config.toml
d_mlp = 512
vocab_size = 4993
norm = "layernorm"
qk_norm = false
bias = "none"
tie_embeddings = false
parallel_block = true
init_std_qkv = 0.0617
init_std_o = 0.0121
init_std_up = 0.0617
lr = 0.00838
beta1 = 0.95
final_lr_fraction = 0.0
train_tokens = 227000000
steps = 3464
Each number is 500 + 25 x the weight over its row's rms, rounded and kept within 0 to 999. Layers, rows and columns count from 0. Numbers have three digits each. The size before them is the row's rms in percent of the matrix's.

# layer 7 MLP up, 512x128, rms 0.211, rows 100-313, columns 64-127
104:507504516465505504504500493536541545515529536506471512506496508526515487518498491455534502480497516478479493475469528488520527479507529475529494500486500505527509510475538516530470508527473512
093:480548503527531498512454515516524503551553487511523504486512470532477493450472500451511445544520544517490475503501498472478527505483515509518522449500531523496521534538530488491454515514493497
091:491462534479504534470477523493486531533515465461499488504503507479480493533517484500536504493514540521500556469501526488480463525495490495509528473498495513480478446495509499510542506450477476
100:519493489487467505529512532534477508538528492546516534509538467471527483504492493488533496556522481489545474492437496521511465519512510486510526490519506514487498483475500486541495469507507483
111:467466500497545455497504455490529519539492523529525488499543489501508512502460500474487483471536543500511476488481476532488477504519494530489520540482539469472485503487510508500529477505468480
099:527515481484467524472487524459500497547541535514458450501493518509531478521504455494475514506528507478521528506513551461518516514507458541524493465499502465485524519457503535528481527497433515
095:513487480461521477527508495518509517482474500467541482528510543494511505517444518524500514491543482497497525489514523494564503500517481509505504483468492505533483472509520540521517508464548460
103:524543508480501478535503518471530525481505514587538488490533481519517517446483506503487444474514481492516516501514483457504469527495510493501494465519474509503568559491482517513507552501475493
098:552495473471473502494515530470476516540496484501456544568501488527485499507488489511514479507491493463468476507455504490464532541497471531502513487515479527505489485524492480515498506521484498
104:517479479492500493510498453532512500551573523509490489519506532514478489516464469477533536518521519563555509511526503516499496489538495531538493489507493487483507507526499533447500497475530465
097:494512504489513457510528496506493503515539467531543506484498436538543569473518520517537503450513489524498463523510527476473482496456528500508494484497501516472536502516496482516503457525487514
107:472468477554501448469504519519504487498488526501485514501497518479539512487565519513491490530441531511516531513509539512497489530477450511558447477557509435494482466490508488502540492516457496
096:534517502513503469463523492486467452496514479483531545513484492536463486546502499471527540499486533499494466523521477516463568461533506530502488499481483541484516493489506529503506497524494508
097:536560494499482523504425536501513475487507484478476452501501463501507487527464507499531521531549522512467543496523493484467503494489517476523493508516530495499547486508499508509511493496443532
106:508474458553524499476487496497511511504517490476514505526483510509518509499480510549498512522508536512502469483539445462487524492531486459496488468472482511457485502468492482494537494538487483
101:500474484537548520506481507509524478506515558539515525478538511473511522498484490505512521528511527509537503491493517535488513519476439485537511473528504437528486510532485458520491507527450512
101:494485525504479504482506484512516558522499512459463513515470483510559483520466505479477436482506470473444467452525532460452515499520511533505494500535536512503497517523466503530461532463458501
100:512515513495518467484517483537533521460486519511520513467510505514505519545486513510512470523519471516535485504499515489497498491525503504459501509514517457491471510586515548507506511526488529
096:523532543512493516517518492514493522517510506464546477483566521510489478523480489499518524516498483507525493521458497490485500521495510507557482508476489509506540507516436504512476543489452489
089:523474475512501482490495541501491450490532488491508541517535536525502512489510494465488488537446544461489482519517521475500553510503471482509458510475467512516527493493459477473474478520480454
099:529503518460485487483492484467478471514529488496478497508496502501502522500513507495423508492471531510515496470519510463544491495469467554550513517539509473502521495468485498563505476521536490
097:495500482500478503535472511484491514535515530464549505496514458523544515455515466460474485497493499500515479454541538510457497522481428546483535489514539527494502500540488517508546494471524518
096:485477537486468466506489507513505488506526466446472530466471517483537508515542488461498512504509492502497542523506464475525493518501501521532509500508510510519423481493502468552508539495476477
091:505503513525505500519537502547462494500459516540498478529511459500515522545468514486477523517518512501513506474489550506483530490484497471462526511463484540500486512492473551573489543531480524
090:494532504510458527436482505510473479517517480519495528551511508493505527508513483519506526489499511486486511479471490501506504509509491521454499484494464511502527526523459539522514518526451501
101:461492532506443497481516522486547508476555515528524526512530489523525504511492467457469486502484478515490469503471460512500449480546525555488533500500503497509460487504483488533495535498519538
098:465507479493500499527443488505512536527494502509500478502478479454522495547487487496497487477502479509475552460513513513518560497458511463473535499508535528514511529511529475523529503479462462
092:518510510537497523451456498436503506556519492520529485471478525525485507505530553472535530519467512529508524470504466482509505525506504507419497489499506492532475507502484521505529509511541512
095:486513468463531492529474494516521503485558526517528522465531488454481520525506517504496447502498471496484457499484474486496496511508526498498492487473475536460488444475508489510521466550507490
102:502482519488500514501506518490463506485525502489498520529520530501523477560475493476557530517492527521474496468516515498509525538519554500516460539490521447488500472445496503508528489529497466
101:465561546479514498464507538507517513521556497522524502472499449481508511538496462525487518523489523524493508512450502515474529531463473515507501505458511514491526479488530501499492489454455502
106:510491482465485492513504482513514550512503496490546514502472467516484487487528487476520495511523489488473569525526555525494477519478523484522491477515447474473506539504476453510504537518472504
102:528516488475484544503471535512513510500485495518493497478528485499507543535520470457484453469512519423489512456509482500514484521505475496523474529488508485527455491506456506496516496488509500
093:440540499543484499447514461505458474507470482497514510556508498525514570503490500542527491515499482522515495495472500496505503539490487494470457506482515528506488486531542540516512475528509459
101:523511479538499522505486461503464453501549491492512482462486460480471478485456513469478470480531518539443471544520485485496482492544509501541527475477533509503500520533489491498476511507509524
090:530515488510498489474510479456469484506502484490523484492498488525528515537507480514494529515485475518518521503490498448482495497529469522494437493505450452484536461481492489511473504475452527
101:489483508536518459519461494508454494554484484478457451456501466481495502507518478442516488492530512496423498510508479500480459526489524482536474485487507504467508482506508489488503494486462481
126:530493512487483513517484511535535528484501509522524537516460459507520490501486471497486514499476491474478489526538524455508517499533486517491526544532504512501476467529497511550466539508461449
101:497541499501517519535497510494505507509495522543454512501421488533527513516492517444469505527507512518508500488499490462527526470516550477490509524465530506548539524500481501498499462486483508
112:499496481518509488540467508507493512527517527489452520539525533532520493509490461497541478501540548467502514480490515470481478511494522460492489497525515527455495480560472540516457478513493490
101:519517492526450482500492517493507511516496491462545496498488483497532437538500498557484496496519476494524498506448497491507524530541532508491513491506525508484519477514504554490515537518514479
111:526527479519520494481478499517505490500460503465511541521501495523460508537502501472497503487486488516527477527497465464532483464516447492461476535509513528495478540545565494555478502505537483
097:455518498472472471492530498481490533557493514505518475489516458546492513535519535522489516454492506488491530525525556481483497494502489512529480444507484454535476508484491509479509496520484527
105:533484492495484499546488504490518511523456532527477499501501569474474471507494500516472498549468493508490470507526529511567535522467496520473492481552506506521521486528466515532503480445499504
099:494509550537478475532531514517534523531482507458547508511455528498523509484487535516528525504503518539498459538512524493508491493533469507509532527526513522520506513456515509472501534510510505
098:503527513529545521505506514528536538493532502531478466449505492488476511476467469493520506521478514506555512511504496521522488469532551487501514476473530498450548469529489540496480472518511486
090:487506448500464474467504505508522473514485557499509486510470512476478479521512481465485488478474473511527493514503507483461553485473466467424473487503443476473494500516490520477458496479479444
095:471506464504483467465484476491508475527492476540532492499532474464520516532487490553485506490497487491534512452524488466517494491521490485462516547526472489523489531504464496525453460496485514
096:591450476512522495516461530489522521523499459432488497488516466473445498475502515475511508524513496508512537504517521468490490492483495540519459506518470522510492484504468487498484458503501485
108:455471457489553544512462497472496507511474530518502546511501511539519537521482453503460502499521508505528505503483518495553476519475523483462468509541518532468502521518509497488483475494501479
098:498510517480458498520503489511482508568492524469513481509545459502478511449488444489517482508449557494531518552513484476515523515508481506505527519533485464480514497487500511510510472534526477
101:535506456563531551484468476504499487498473523477543493502476448530520515497520482474513520493502516475511482531501531479512517540485498480529487527474470464495538471525493495514463516542532511
110:495532454535492497482524492516464512510499544477464510479514489472516495499477501484501519486550510470486477505518471498499527515518504501491471573518537544503501514436496514488554522480491503
105:522508531504535473516516506471498485497512529454494492505457493522468476502490485502495487539443506520543501480537511503517527514468497495497520487546492516518487499515474535550476507459528528
094:474496544524517533489489470501503486549466493481460470460457473476507473500476540492490539549477499506498490512508542462477485516507547502501489527437475501489477507528506492535543478524479487
087:468502495520525466462502483507510509523482497482447495533492531511469475488529500451543467509469468488524536511442535492456527509477510499469496540490465490518516523461505507462508474510520514
085:537494499476478540534467532514540501497543491539485505522471521521493482523514538544526492496524484485494523477475474435496506468457476495447497525503520565483488514492497504511514494461514490
100:519489490490495499494495512542504504540475479467508497450527510535479524499490514480490489517493480506482478504505458502502487476529482534519504550470500550502504497489506468527513520505493490
097:509506502554493539499504518505494509509508499468469434482492487488488478478472547502492518537519510502520511487548491537459529512538469501535453455530497474507493485514497478508505540518520478
101:501504491527461474474484480504520510532527512444499501507496503470503491500452476480474485516495495526511493533520526479530504499502478502501481510489495503500507519501532533484473453493528516
097:520520515536485518537514501515533482492526518511501528500491468505512496454521511505511506507526511503483542492518515529501480503488467521543536474461457514500455552526513454498486480480478460
104:518487544505495521468527493500484508483506527506460509504506505454502507483512494498465507474471523522478535502486516485435553502453498481474472536511506509482489477532473517511493462475483506
086:499488502510494489524494491581490511497490516551493500547503482500533506518512515486531462501493469517553474470508504482498504441491513495436502460535483524512466508484510520468449519491518520
107:484538554481519509507500494534527475485491518514534518495474461523515498493502479492538503503513542531495508517526480472484481477549523507541484535469462466503489479486499462532507506505483508
099:467533461498457518482482489491527505492510516497547485497453493491543524522494492536516491471486508473460470523490512480481471488512526514443503579513535542528502518484537509494485514491523499
106:453531516537548501476534519489552509465553480513525534508484488444506470500501490468489479503496499497481466493543517496538518495528478509506488493551496501516484525484486518548499516470496468
094:463529533502518484543474477495487548469500526456494459502505475487478487499499473494523510471511492472452514515475506509492514501528517490502544495486547519501486512526496524510524505466546502
102:511517477484485491496505441517493527483512546520489536485504492471478524509505496411508440528492514444470520520494509459496520454477483517462476511532514528523532519465513496504513530517515502
094:436468509554522498523490534502494475530520503512481482513488530501546488463464498543499516525468457507507515544491508496529488518482491538517481525508544493483484492542509536528474582502460454
092:499485514487513465528504470510519465511464500488498514512534453537546524501474502502497492492485471514497511539488528481520498514505486546474512490477516475463513524539546547536502476477483482
117:492535517499507484471525489505493525500477549522463496508501490515560501464490494475460466508471483508541546516474504457461518468502478538460490479493536522526517429459515516511512526518540494
091:478534531479507478478482503459503522532488486517510508513503479527524491521514513530475502504515525474464513490507517531473495467523542450535502552507523493544507483469502524555508458501517529
097:552515489435477436522499533462472542508535501453521503498511490495528507511480462494473532534514534488511512503495506479507474475446484463456509503463485508492450523551507517501513499532520467
103:463502496499465505489454516492468504548518495487535503506468515446518463509497504499544494498505541521473513487449470498474468513536499481496499497528441507521520517503481482491493475476511470
103:471519517527489472520503549517522505511479493551515484507523497499504488481499504502471528476533462511519522541468499487478472496508533494472483547455531455529559505496463481517537525484480502
110:473496497518500485506465476479507502498520527499499484510481491506492520532482456453538524471514487479514488486472541491509485452513490434475514547550535496518481520473544495489500505504529523
111:503555497512502477492522489509512465478540499460506478488498512537490503518466502472539440488469500509456491518466526469521523504511480528486488522487517551495485485473527495479511502502461520
102:533497467521497511509470539502513484529523538489506512522524522449522475511476470523514536520497522528505458508500455482469468478541543507466470522476432495484500490512488504526496518558503447
092:508492499514567478500511481524500478474499510471486541529491479490500493507509460571486536559540495503493453534503530480525497542540546482535477521508529498486511487493451541539481483460512496
100:547501469532536516512503491476504516472543531562477487482469484532458486474492517510519525483508495507494503469541482493489536512554457520491462520482479449498515529487499505512491488497502489
098:470510519491520491500527476480505417513503458516495509495493456498523505508506486494534499555526483481522499498510525446502525493508405482473529511484510511538481463499528513521486522488497470
102:470531506485500535528461498519468543537525494485487507476496521521513483494523467479550485505487507539536486491531514502444518546551490500506517515530534525486490501523527518494472557483488452
111:486509493530496531521527468530486535535476506479522536512510501533523531553466485507536504567471498542492502531514489501549522511483480512530534507495453511527439461507477482497523497459527527
097:522468552503485483464489536460473504481547518494507498500507499473503547520505530465475495484517495551494477490478512504519485480516511500472463501496477509454504493502507510479473490513523486
105:581506529512533522535501499522481480489519507484516544500481472522515503514493495532493511507506522558482462477519543510480498471497500484488453531503487464498520511489490486552472492533492492
107:492492496479462524476516515511500553555489496530542495537542499520500567536528516542517506491517513516507474507488461466520513489519504538522485470512473490468462493519461517489502491501516529
103:507541457521476505504477503496510486484526517542526451536543509486542486517511537484493503513472501499462545506479477468467461503501492514496463497487470523489479461529508500509476421525517533
102:478504453508502524478493509497470510472504504502500533479486538459486538527516519490495501527542484479496519485472481487486512526502478436431483478499495527519507545514487515496478546507525479
108:508471515534546487482511489491484456526488516476497539481483499477498489510517506474529519527489552483495513502486521509471534471453474491508457518548474477511516489506513494490510526525481469
089:503482481495494510499438530489438527473465526515474485463535486485490486487495463479488468489473540518474512460507507481510516504524484540532524501476502495497527492513526488501553480509498472
101:492522490498523461469499531495475546455463519544500490486547509524447544526474513480478461538528510537525511529461513471500493509489541483485467505459509468540478521507509511528486503471466537
106:495491515470493463480536554497520458497463503477494520476515513482517548477505515494458523514495563534517524482455469501492510507551499512505494496478489507494464528511534497483491490499478490
096:499539454505485523499503505494500535484518518493500550500504504539529521471498508522450534485480492510534496512514483452474514559555493488485477495537532520524545504502475552501520521495516526
101:510490501518538486449499496553488478524503500512488510465501511481476497476481470543549525515512520506521451518498518452506502506500488516489534482546472502527471517522512497470499491484546497
097:528524470481531483541502507488452500549536501468503482518496456485496513484480533518457530502528506486477485517523536498471474546452498543456497493490470501513506486538489524497507504556463504
095:518543540492539494523474472506493499505555485516538475486500465513448523517502504483480497494530536460517486510475484515521530454536529505487496494471513523525472524495493504458493476463497512
100:475499487475476532515486480546531509528528519476518518490502495489501488522438485526458548502482470503515525554494462488488490558510498488494475481434503507518498505499499497514494499493519508
100:527484536466520528491473471470482522517488525498508516480447549516499497512480445564491486516527490519495468487481521485494509523508512499496444517532470514500459466496490481500500498543521483
104:491508484532494537481530481515502543507507531511465507475548563466548495524459505487470504537531531490498455500528517456474478506476470510525495471471511517540511483502498516511458510518475510
093:495518487528470509471478468519509493527526480517527510474528528527509474507444533463508485519494499485473531544481510515464478464519539533489516480503498448535512505525472504498486493510492539
097:531525523496445466493488456483492501499480504521479486527508520485509498515522500505466559494462499501474520512471512489452512539550484488509513468477473496516528487538478496513435488505495491
104:477484508549525511497473489520526519540519506545465481526498491510497540486450542529525442545547487519519487522476515535502518475482509478479483507503500492527551490524499467506470490526527501
107:508465496539473530466503521506500455514521559522542518489519491488526455504502502508516480529486484561503470483516510469507512484533503458536517489502463530499480474479482498520463496477507526
095:485503496499524518484522506466448542490515471500490490506520471506501472493480459507509468460496508468549555518538548517489514490516473497517519496527458493535479493526459525541506493471555494
099:530492491481526487512520522526512463519517541488499506513489546521528505484466508505508510509519501499518525466468508483507480488488547558506495578486501481490478448500487543488517479492468480
106:465488469525523478534454469515503493505509511519551501497464460487512478503478477515441508507517469460474493506475503483487452520517528507502487487456499486560470514503492494489499524484488511
098:487487502518472497508488505559468490510540513519520505527459503503485503448544461489521495511499484568465514477489512482490456513502504498504521504473505483449540487476505496500511515510516499
102:470495473461477510481504484508453553496521497498540492525505485515511508497520540556489505516478476552485505524481536500491538461513512507474488496483461473500556467504495525481513479463532508
094:520453482483514510494476504513506522461510503481517504468454512454478465483465459517519478468510559543477521488449497517481508522486536550518522517476471485500488526487502490512500495504476519
103:497500477535448513492469429531505473498480457511510498537487513517540517463519492474482503528516530512483501496528499493512512504553513490494522486517444499511509518494450469522502535481567545
096:474534497522489467489503538506514484525529528508475491477478508460499507465451492531463545514448509513498531526532524492506477515482460534468517493467473514491523490543512541538526514547512507
104:490477453547497485498485528513499482521487537461484496486454512522510528457472521508553522511492513504498498468510523458468510477493490496514512548440462520493498513540499505489476504501533478
100:475486488493520496457520462511498469543474503545487540492524478464516516504473510524488513490478546522488531530469500542512519511508481537518525479467506514497523527526474472534476483513489507
101:495509483501481486496457538486515494543499490484507509466493500500500534521501491487513514532526540453507471462475468498485504531573451508476507534524458474522519507459480494473493544523544528
110:489472513477489439513447518545519512510466502532482490509519542478538461489469507464556523502497507505475472479496471523526494510530473495510523520536518493516482492523537525527461524514530493
102:553476550495489537483510519505474528498513514480553506487495503439505504535453522489499515435514453501488483528498501467509475519501492526491543515501482509515512493504484553551462480482513503
104:461511486493508466511502493482502481514513527490523539465494494461489518505456496501479557521455507509466506490532493506525502524510492515458535512505540486525456537515512521548519459521523520
106:516503499514511495513489495512467472486489574477489491512520498513504507536489484521429499508500458503480512471528481478491522497505488521512506513482485473544509539492512537449472517551455466
106:492477479536517472450517534521451508509514501530506476458496509526523520494474491498514529515505512517533501564463493483549483523511526485533499499529472479505502457492498516521521522479437479
097:520499504538504491467530472530477501492523491458564518514513529543497485557455488500551553478489478478536508468490529481525543474466490473523473497477467519498531477451489494510458496509473496
084:490512475524504516444465475481463523463508480479470486500446509515518500484486480561512503540498459490486527489514519553451553514503503538515516490533470513524535437495481527511479481486504542
103:503501531484492466517486523526519504510472503490479515497489478450514503543532491531536445480524525488488504498523500501470515485509523559479487459473485467504465488462511487514515499508480506
097:459502531523521529514511482505471473480502472496528506466513528482545527513481528554553526527455521490544514477498491519536511473496503520526565541506460462508484482535521511529493499506472476
103:502514520492502431458528509503535486538497504517484505499465504509509533462498476488502480491515524514517521574494527448505488454508484542473528495502484506514530484493516527529514495503557507
098:484530487480517489510535477534433543518513521505527498472461471465508520469521516489479531534507489478510513483513493503484505520453515499566444468521540493516530459527535521523514537510497486
088:493506483498549507456501477501526522461504474492496518519484528547479544478539474515503511482487467485507531466489505499503504418534482508551520496491516503482547514510550514483504511477473464
098:522506545484506495480535519528518535531509492494521482494469535523507522500531400490475498501510534496491496463508480503475483536485536527485492525505516446479487512529466535530520485529535486
093:481520498520481490510475493485515525521519509534546537515465498510511504492468529527478504518520479501495471453476507494510489475493488502443542516512458517509511486467494528513477559546494461
097:474509527482483536483481565539472493493531493426498489490506482488497508519453482494524523475536497514480537482523466488496452514511501513568520461529478473481530517554493487487499470494483474
102:477496492539487481484520513519462495521503465522543527486509510446490496546477478500527512489521495509519494473509497466514470496495470456459475521489494528536470549505490548508473528459488497
096:476516503528520487516490507524487491502501508511535458487564528459485550468508503492517497462547529553493488495498496502530482561495492506548483466502477498453486496502520525490455502495478509
096:489520485512456540446516481473491517473512561515469460552489526465507545501498497494560511529511519513506541481537455531485543491497503494522454518490507517511487464461504530505464487500501480
095:509520507499509520474493484559571521490549495500565519496548472486496543507519475483486486513483497523496491480438488491471500472481549480492499490508505534472491514512504503500479488489488464
099:450506476479496486516452524553490469537481482510510485486512504513498487509522463517495502514511561522522473524485447520484484516513477542485527476527505560509470505487485485553533525491477490
095:527541465501488469502517480516472498500536485478483511494508529481555511515471470508484456480494492562496478556486495495462497520483535481546550522484482476478510528474483482491482458501554492
088:519499477503458470501509485480484498496541516465468485480527513494511510514481561481501475533498515522512490481494532526479511520560515579486500484484508521474481524507521479523478456486505498
094:514498506546497521497479463521436499489527475490497515552482494500496522454523536485486464527494516513489520495493522497501493466529494514506503516473499509545473523492507506488532501566499525
105:489497449516489518532516483503488510489489511490549470515492468505526490475483464515493481475473523538524545521506528479534488509534478507499473507538448506471494476489511482518532500494476476
097:512488467545459483467505484509464463547560495507477502550492556490506506487489501502486506478488512565506501507462516478521486509494469481502499481524495493519475505466472473494515488493497490
090:482535490515535485523498534502521539500471508547503520549475526483522546501493501545549482539494533513522474474454490497559482478552501490484496491501458486445533505523447522490485492465529539
104:492462488477528467512511482496490579502490480487500472536516519482494528488517507522532466493488486513486512495559508473451500531523476548484502513524491492522514512466486443530475535491507479
086:455527463480514494502540504543525517483486466481543539473487511541486531518455483506529490493490519497538508505517511537495511480506445530543461504518506505504460511546506491532530495482488515
100:505505463496495506505500508509530510498524543527503508520481505486506492454531470476529462505532473480535486555505508485485496513463434520506544494471475533471527518502504455527518501482450548
098:556539470555521535483490472531509486519487499500485499507494525520522465437505473529476527519488503533494459508474500496528463502489510521474495512504537473524481458517478516582461522514526490
091:495477494502545472484495502475484505534509542543499475493486509499516461500530484494506517524485478508512487494470556490473513482483495515455496465471498495503501547492510495515503477472491484
111:550497504506488497491504481513520484514546480496533450485488498518490525488509502518462525499500509517547498524489465488540479468511519515520503509497483546520502527438519509489484478464471495
111:509541495531514502495474556519468491555518504519492489522482458505509484513526484512487505504490488490527513485489443478482463505504467514503499498537498448515500508506512507446491522476505446
104:506479505520468506456488503474479549477520499491469499520474429499507481513557497491519498495516531521493472488477525448532434467476500481523447489494494492549491504509504473517502496497526519
098:497436496503492550485490486522517504549513493535546495473480493496480509452458518493466539544515516521510537510523531472469480500490513500500478516494459498537493489530542506525528519494515494
091:520539489482492458483504489520493508540549513496532477521492493505520549466526477484490496524529475519476543502451511517537505539495540516525549506465478497540510456496484469508502476517539455
094:554489526429509459461478538480478493498487509478540492497517495484484467495502485512510517509528496523505516560526491499471516499470480535492492506510530494513529516526535488494457527475462474
100:484477505493499452491485499503482516525499555556483481508537493454498495475473487482532491534499504533523498529493525515497483505465530501490506557531480533517497490495476523462444541497522479
106:546516522496450464495509529515485507484493534488523524429477504520512538478445503487531511500474496537518457554504519466542492526499518512492483455521532524526473532511513463453487496481504481
105:493517532540515497560494502528502534494529528442482492472488487477459507469499530491524525537498525506474546477475526520535521524510484480483487493521486531467538490519521470492526469510535474
113:510506495478532480479530450517498524505489555534495496509582497485511491483531512507506484505453504570469527514491468469533497485489536459495483492508468486515519495524506525485517517504487516
103:466503489557486500509507462494454508493517502511510521496481491546528560497483489516492499497520498547506458502476467473484442505519480487464499493551495516536464471466458529516454462468517455
088:515493507481519509478503474578516473500474493473518491490459522505510545507457472533512460487484452462520468472508523478498492505448504502480543467449481483483486517530487561503509530514468523
106:501486504533525502534509477488484539521520517518492499507555511520504522511474524510507514509486498578547515513540498490491506516519498492503489535520487460489493441500522571508514471455516531
090:498485522525499454530470523510518476513524505538486502487512471497533509527524502529529482520493541561505469496502467475498500464487483456508524448462515497474476553501541489457479496490503503
102:475469493529499493501473478479495478481485541500516546504468464512496533493471538483509508486471478500499495502527482501473489502559525477466434506479508537493531497539472486523495452493475465
096:503525504452528502529500482545492522533493511450498483489529496500471477485480502521485543480476518487473533559537526494463491501472475494479437444488492514511486494507508484500547495479480491
108:513531502507486464482523514546539505532534515483527502494476466443516529498485477476512451539477504501463477489501504482512505466487489521485536496504542496496492506488510516530489518481519510
105:490512466526484481496525518535512521485527458509510508485478469512522492482506491529519488505560508560457496521504512537488479504528497514565493516467528499494528490532505525513477491511500500
102:486525501472493470494488512484456460506496522512511468504430479472522502475457499500475527528477499431492546495470515492474480502500466497505493506493517483509455509526500460524533497550486509
112:488487523512500497524512496475489494529536515508531548505466504481496541459484493504475523504468497498505508520543456508467535446500509501486498493488512483526488460534494539535492482482521499
107:480557492518488502504536511502518499529547454503565452513441473503517533485504520536506519533483514480485509530515528481505538508480481539528471499441481491508522454488510491487481496498483516
102:514466488495487503488542538480519509469551528508486501523494473473457532493494506510457497475468549522498515479513499502496531474550516458563467511502480533531479486475509505492489552516528447
105:530509543500505496518512493514537535501499504474468483507508479496518507511459486534552523522452522505552491492473523503510483478498522503510504504479511526496460449458491525510517505560475480
099:481461484459526546487506484519507495491521482510489536519489485478492491562572465528554482554520491490523505483535477451478502512500500529481479516460475503496521496493463458539539476464508458
111:527474467484496489475485506525537464479505498483516485519490551483513509456509468474520499516478502459500518538482474477482513496513498538524491489432459482501512457542528470479507493527478502
102:484516497483482495544482531468500490492529509538475502496479474484545513545507506503466490537487477497535550471469507515506498487516487533533525484526541498478529525485543505514531516517472474
091:457494507497488505553465481532498512500515492481505481514502511506487496478510474498499507482442531509516520487483510491489466481517487486532526484477505437500512489556521529501485506536486507
098:515494459491531505508461553533452538530499521480509523488536466505514466498476494534493533487475531522458472491482536473532529505448511503485442505450499495501510490488492481516539528459505497
095:525523485531506478459478488489475487488502538502483507480491530468494521523510513515528536511509498510536534481451518499486513501476509448452426506480532503471514496500501534521483536537513457
094:471473467514455452468506490474491543484485464513492550546513474536525509493487497436480486536465475473560527515518526477450485486515531496490512520470512465482493488525510486533529495526512499
103:507526490506446488525475464494502465506495502462519497499498471489458540495462440530504496540491478476514500520551484484477494497514498529486474493530495516476515518522552517492527512528547500
093:480529484482502515501510500538511500513494505466508504543521508462520461488471462490506523527518494505498515495495518486506520514451497495493491483503509561480500490498464502495530518552468477
118:547498526491529513530488528492496517524494481507500509504491523475515491491465528483519491458499515461451501507507565493458565500489505519497507527515509522494490491532512505535522514505548472
108:548484446475479486455516492524479483510526494491496502504501507511526490462495492505507497504521460513506523511477477490513510483496492498463528531502482509491475522496474478472515529473507495
100:486501491451463475537465503483500514507509518499501500497538494498524514495494506512489479485515512517530482488529498469451507465471540536518515465432479505514509483488496512506511512485498565
112:521518484484436513504498486506485541500479526477509496539532481495535507496536474501430488496461519542535460509505515499532489494516496515516522460494501482543506497488525564528509471481514439
103:485565484546509480509504466495501498468518538512533492494470507441494515459501480508494479512498509514488503499497478520509489513482513508531514504530502518473498481465484530518497497496513493
111:512443506522489475547462489509496543524533519503513511497482533532499538528474492502526505457476477473548492510496498501505512512494552522506480540499525515469514478492491450510490508533506477
093:498501516503510461541429454538454498507500486500489508528523553539474478473505517486553467497502489477506487474514529468501475513476502542528517528493496470493482496460521552499474510559516496
102:512523457486473481531470500535478533514465523531494496541486492584517529506469530526473531548528472516484509484518523496512504511467527482492521488489502473545541521507465538500480475496511492
087:502532483486457487530489486526513475489498498495480500524468506506493490536468440504526494452469478505433482509487524507496488474486459521536489522468498522522527472449484508498499412476506507
087:489525480518521524487485489522473515518505546551498481536490533498502516473463528488494501492487530535519479507499503472442520500494513507505489504531567536468470498505522468513461546553458509
109:531528531559509490521532512487518511463500551494519496474522528470545497506507492502493484543509519496514480478498524481471498478488524479508502520515523507510488518460507510515467518518527460
100:476499485518538457478474479487488515502523512545512513490497506509508511523505445498475533540463496494511486492479479521499490444558481485492489544457536512513470476502496487503525528475488498
109:497539526483506468543487500515517508490492521473504485500506467506490469519491484491523474432464477488551528509521506464496478511495471477519507528538491495522463501510459549524486505541482471
096:461545531499515525527498510508455490468512523488477477536446526475532469518465502488488504546492503520501516517488487510506515490481495493480499519517492518507494523516496444496511541480497470
095:447495473506504446516503504487462500521513556500502525504517545480464492485497505485525543517491518488501513475470535503523476493467527514470459480526497544539483509480542533487512510487532487
093:535460500505534471517463525509480512534493476514502461486506501537482436496486496522508524491479499512488527504513495531510530504488499432481550516518502443547466542500524530487514511479490528
108:512519460486516480490503491473503540538506523501488511520498523483531505481519510458498489487532533523539468488502495516516487476521478564468496468474486430497490520517510504515538486529480498
106:489506503485506470493507486507540508485490452493541503509437516486508494498461534481445452565512503526487529477511506506525517474508477506501500495503509533484525497502494541492508478473520446
102:471497462511496523492509527518475511528475525496486560506529511486522492478511519478522487510477473512487503547452482500470492441465487477497492492484516478520478499519498496507540498517474527
099:502559465504498457542474525491540470513514524499514521500509490499504498511501484482505452510499471544513546480531510490520505499507485487479463520505484496530497484499483492515534587559531475
100:487499539507493506493507499508453473535493533485469502505497471476529502506500463520471579485499472489509554516503552522491514512504472556496547549515511490484502471483493514525531483499500521
105:509542494517483552520457497496520490496489537498524539513467492510466488484460531517480508485476475461514517478519513486504497477518500526498472495496516467520482500511519507525512496530505456
108:483494469520550514512493465490491481511473578511544520502487496488547494493499432506471511538451508525497478508485495452573459508483505507507489524477478490491527481452501475475482460507487476
109:502592487517500556499493528512523469493546526529516516499547496501526521489466502531458536526518488531524548513491505478469485467499487542525491537518518483495549468538531484553522488506487532
095:491493514531478500540457489504523479480514552510504486483499496500499492499504442553529472516492492506517509532496486449510560486523486495464502480498510512521531510478526471531514467468483480
101:470462461530478470448468459483529490534505521495498514508466463467515507519521511496501535457523534478510516523522500500534536502482474535476465541496528498509499492510527516516507477507467470
105:548503429481480530537486496468478518530516512528498517491505494497506503490488463505491571490530532522517517494511526514492453477488539499509487511503526516559497472507523491490470466508530465
110:523546444504495490422445495524470494521519497544498510507483463496473472526546530512498511500498483506499495476492523482449545552503489473440510487492476533510486494509524482552485522488518514
106:469513488524503464510492470495425448530522448529527539512485545475471503494487532474510525515510534539491477542534502510477447455524468497476505496540471470490547510502510481458524486485534508
102:509518475530504504532497508462505567496526529455488483466528536475542503540533486506491490494500500507484492504540485494514501505507502532526503551489494464530531482501459493516526528479518502
094:480496510514526489430479439538467491510489483494509518540488514498518507519437516471525508496513528499440487468477523527491515496502525526475468484479482470508514461437536475496535540521463491
089:487525471473500497504509465486531518501530531488496481464506486527523493460544485519515528480463488524469515537482490464497485539489494490499505483474489487480470499485491504502524529527502480
094:501479464484505527550447453523461506522518505511454474482499504505501505502435517551496532521503481485525479497540466502452510484476492473504492502484438501504473530492499502459473513481486501
100:485470484505515496478517503501503516486489509458483503529462526465491537472454527448491461486514481484523512465536501457512474512520487473480512538500497512517477490525532487512465573507520475
098:504486486472515459477531471528493511565525504513534537555481497504492549500536494513497491457508490506483513514498518525528472503470536458490522482515469453481475528445500505484488505444531501
109:513533496481535525486522485499498522514513538490531555510476503477480494528458484531506498499514547499486465496532522481473523519454527489531474484498492520515517522505522492485512500506489526
097:477546468503495445497510536517499577515500505546470529495456468484540525476519493504503479541457537479504519479502493427493483497505509517478512449493495537531513499507438474513548522518531524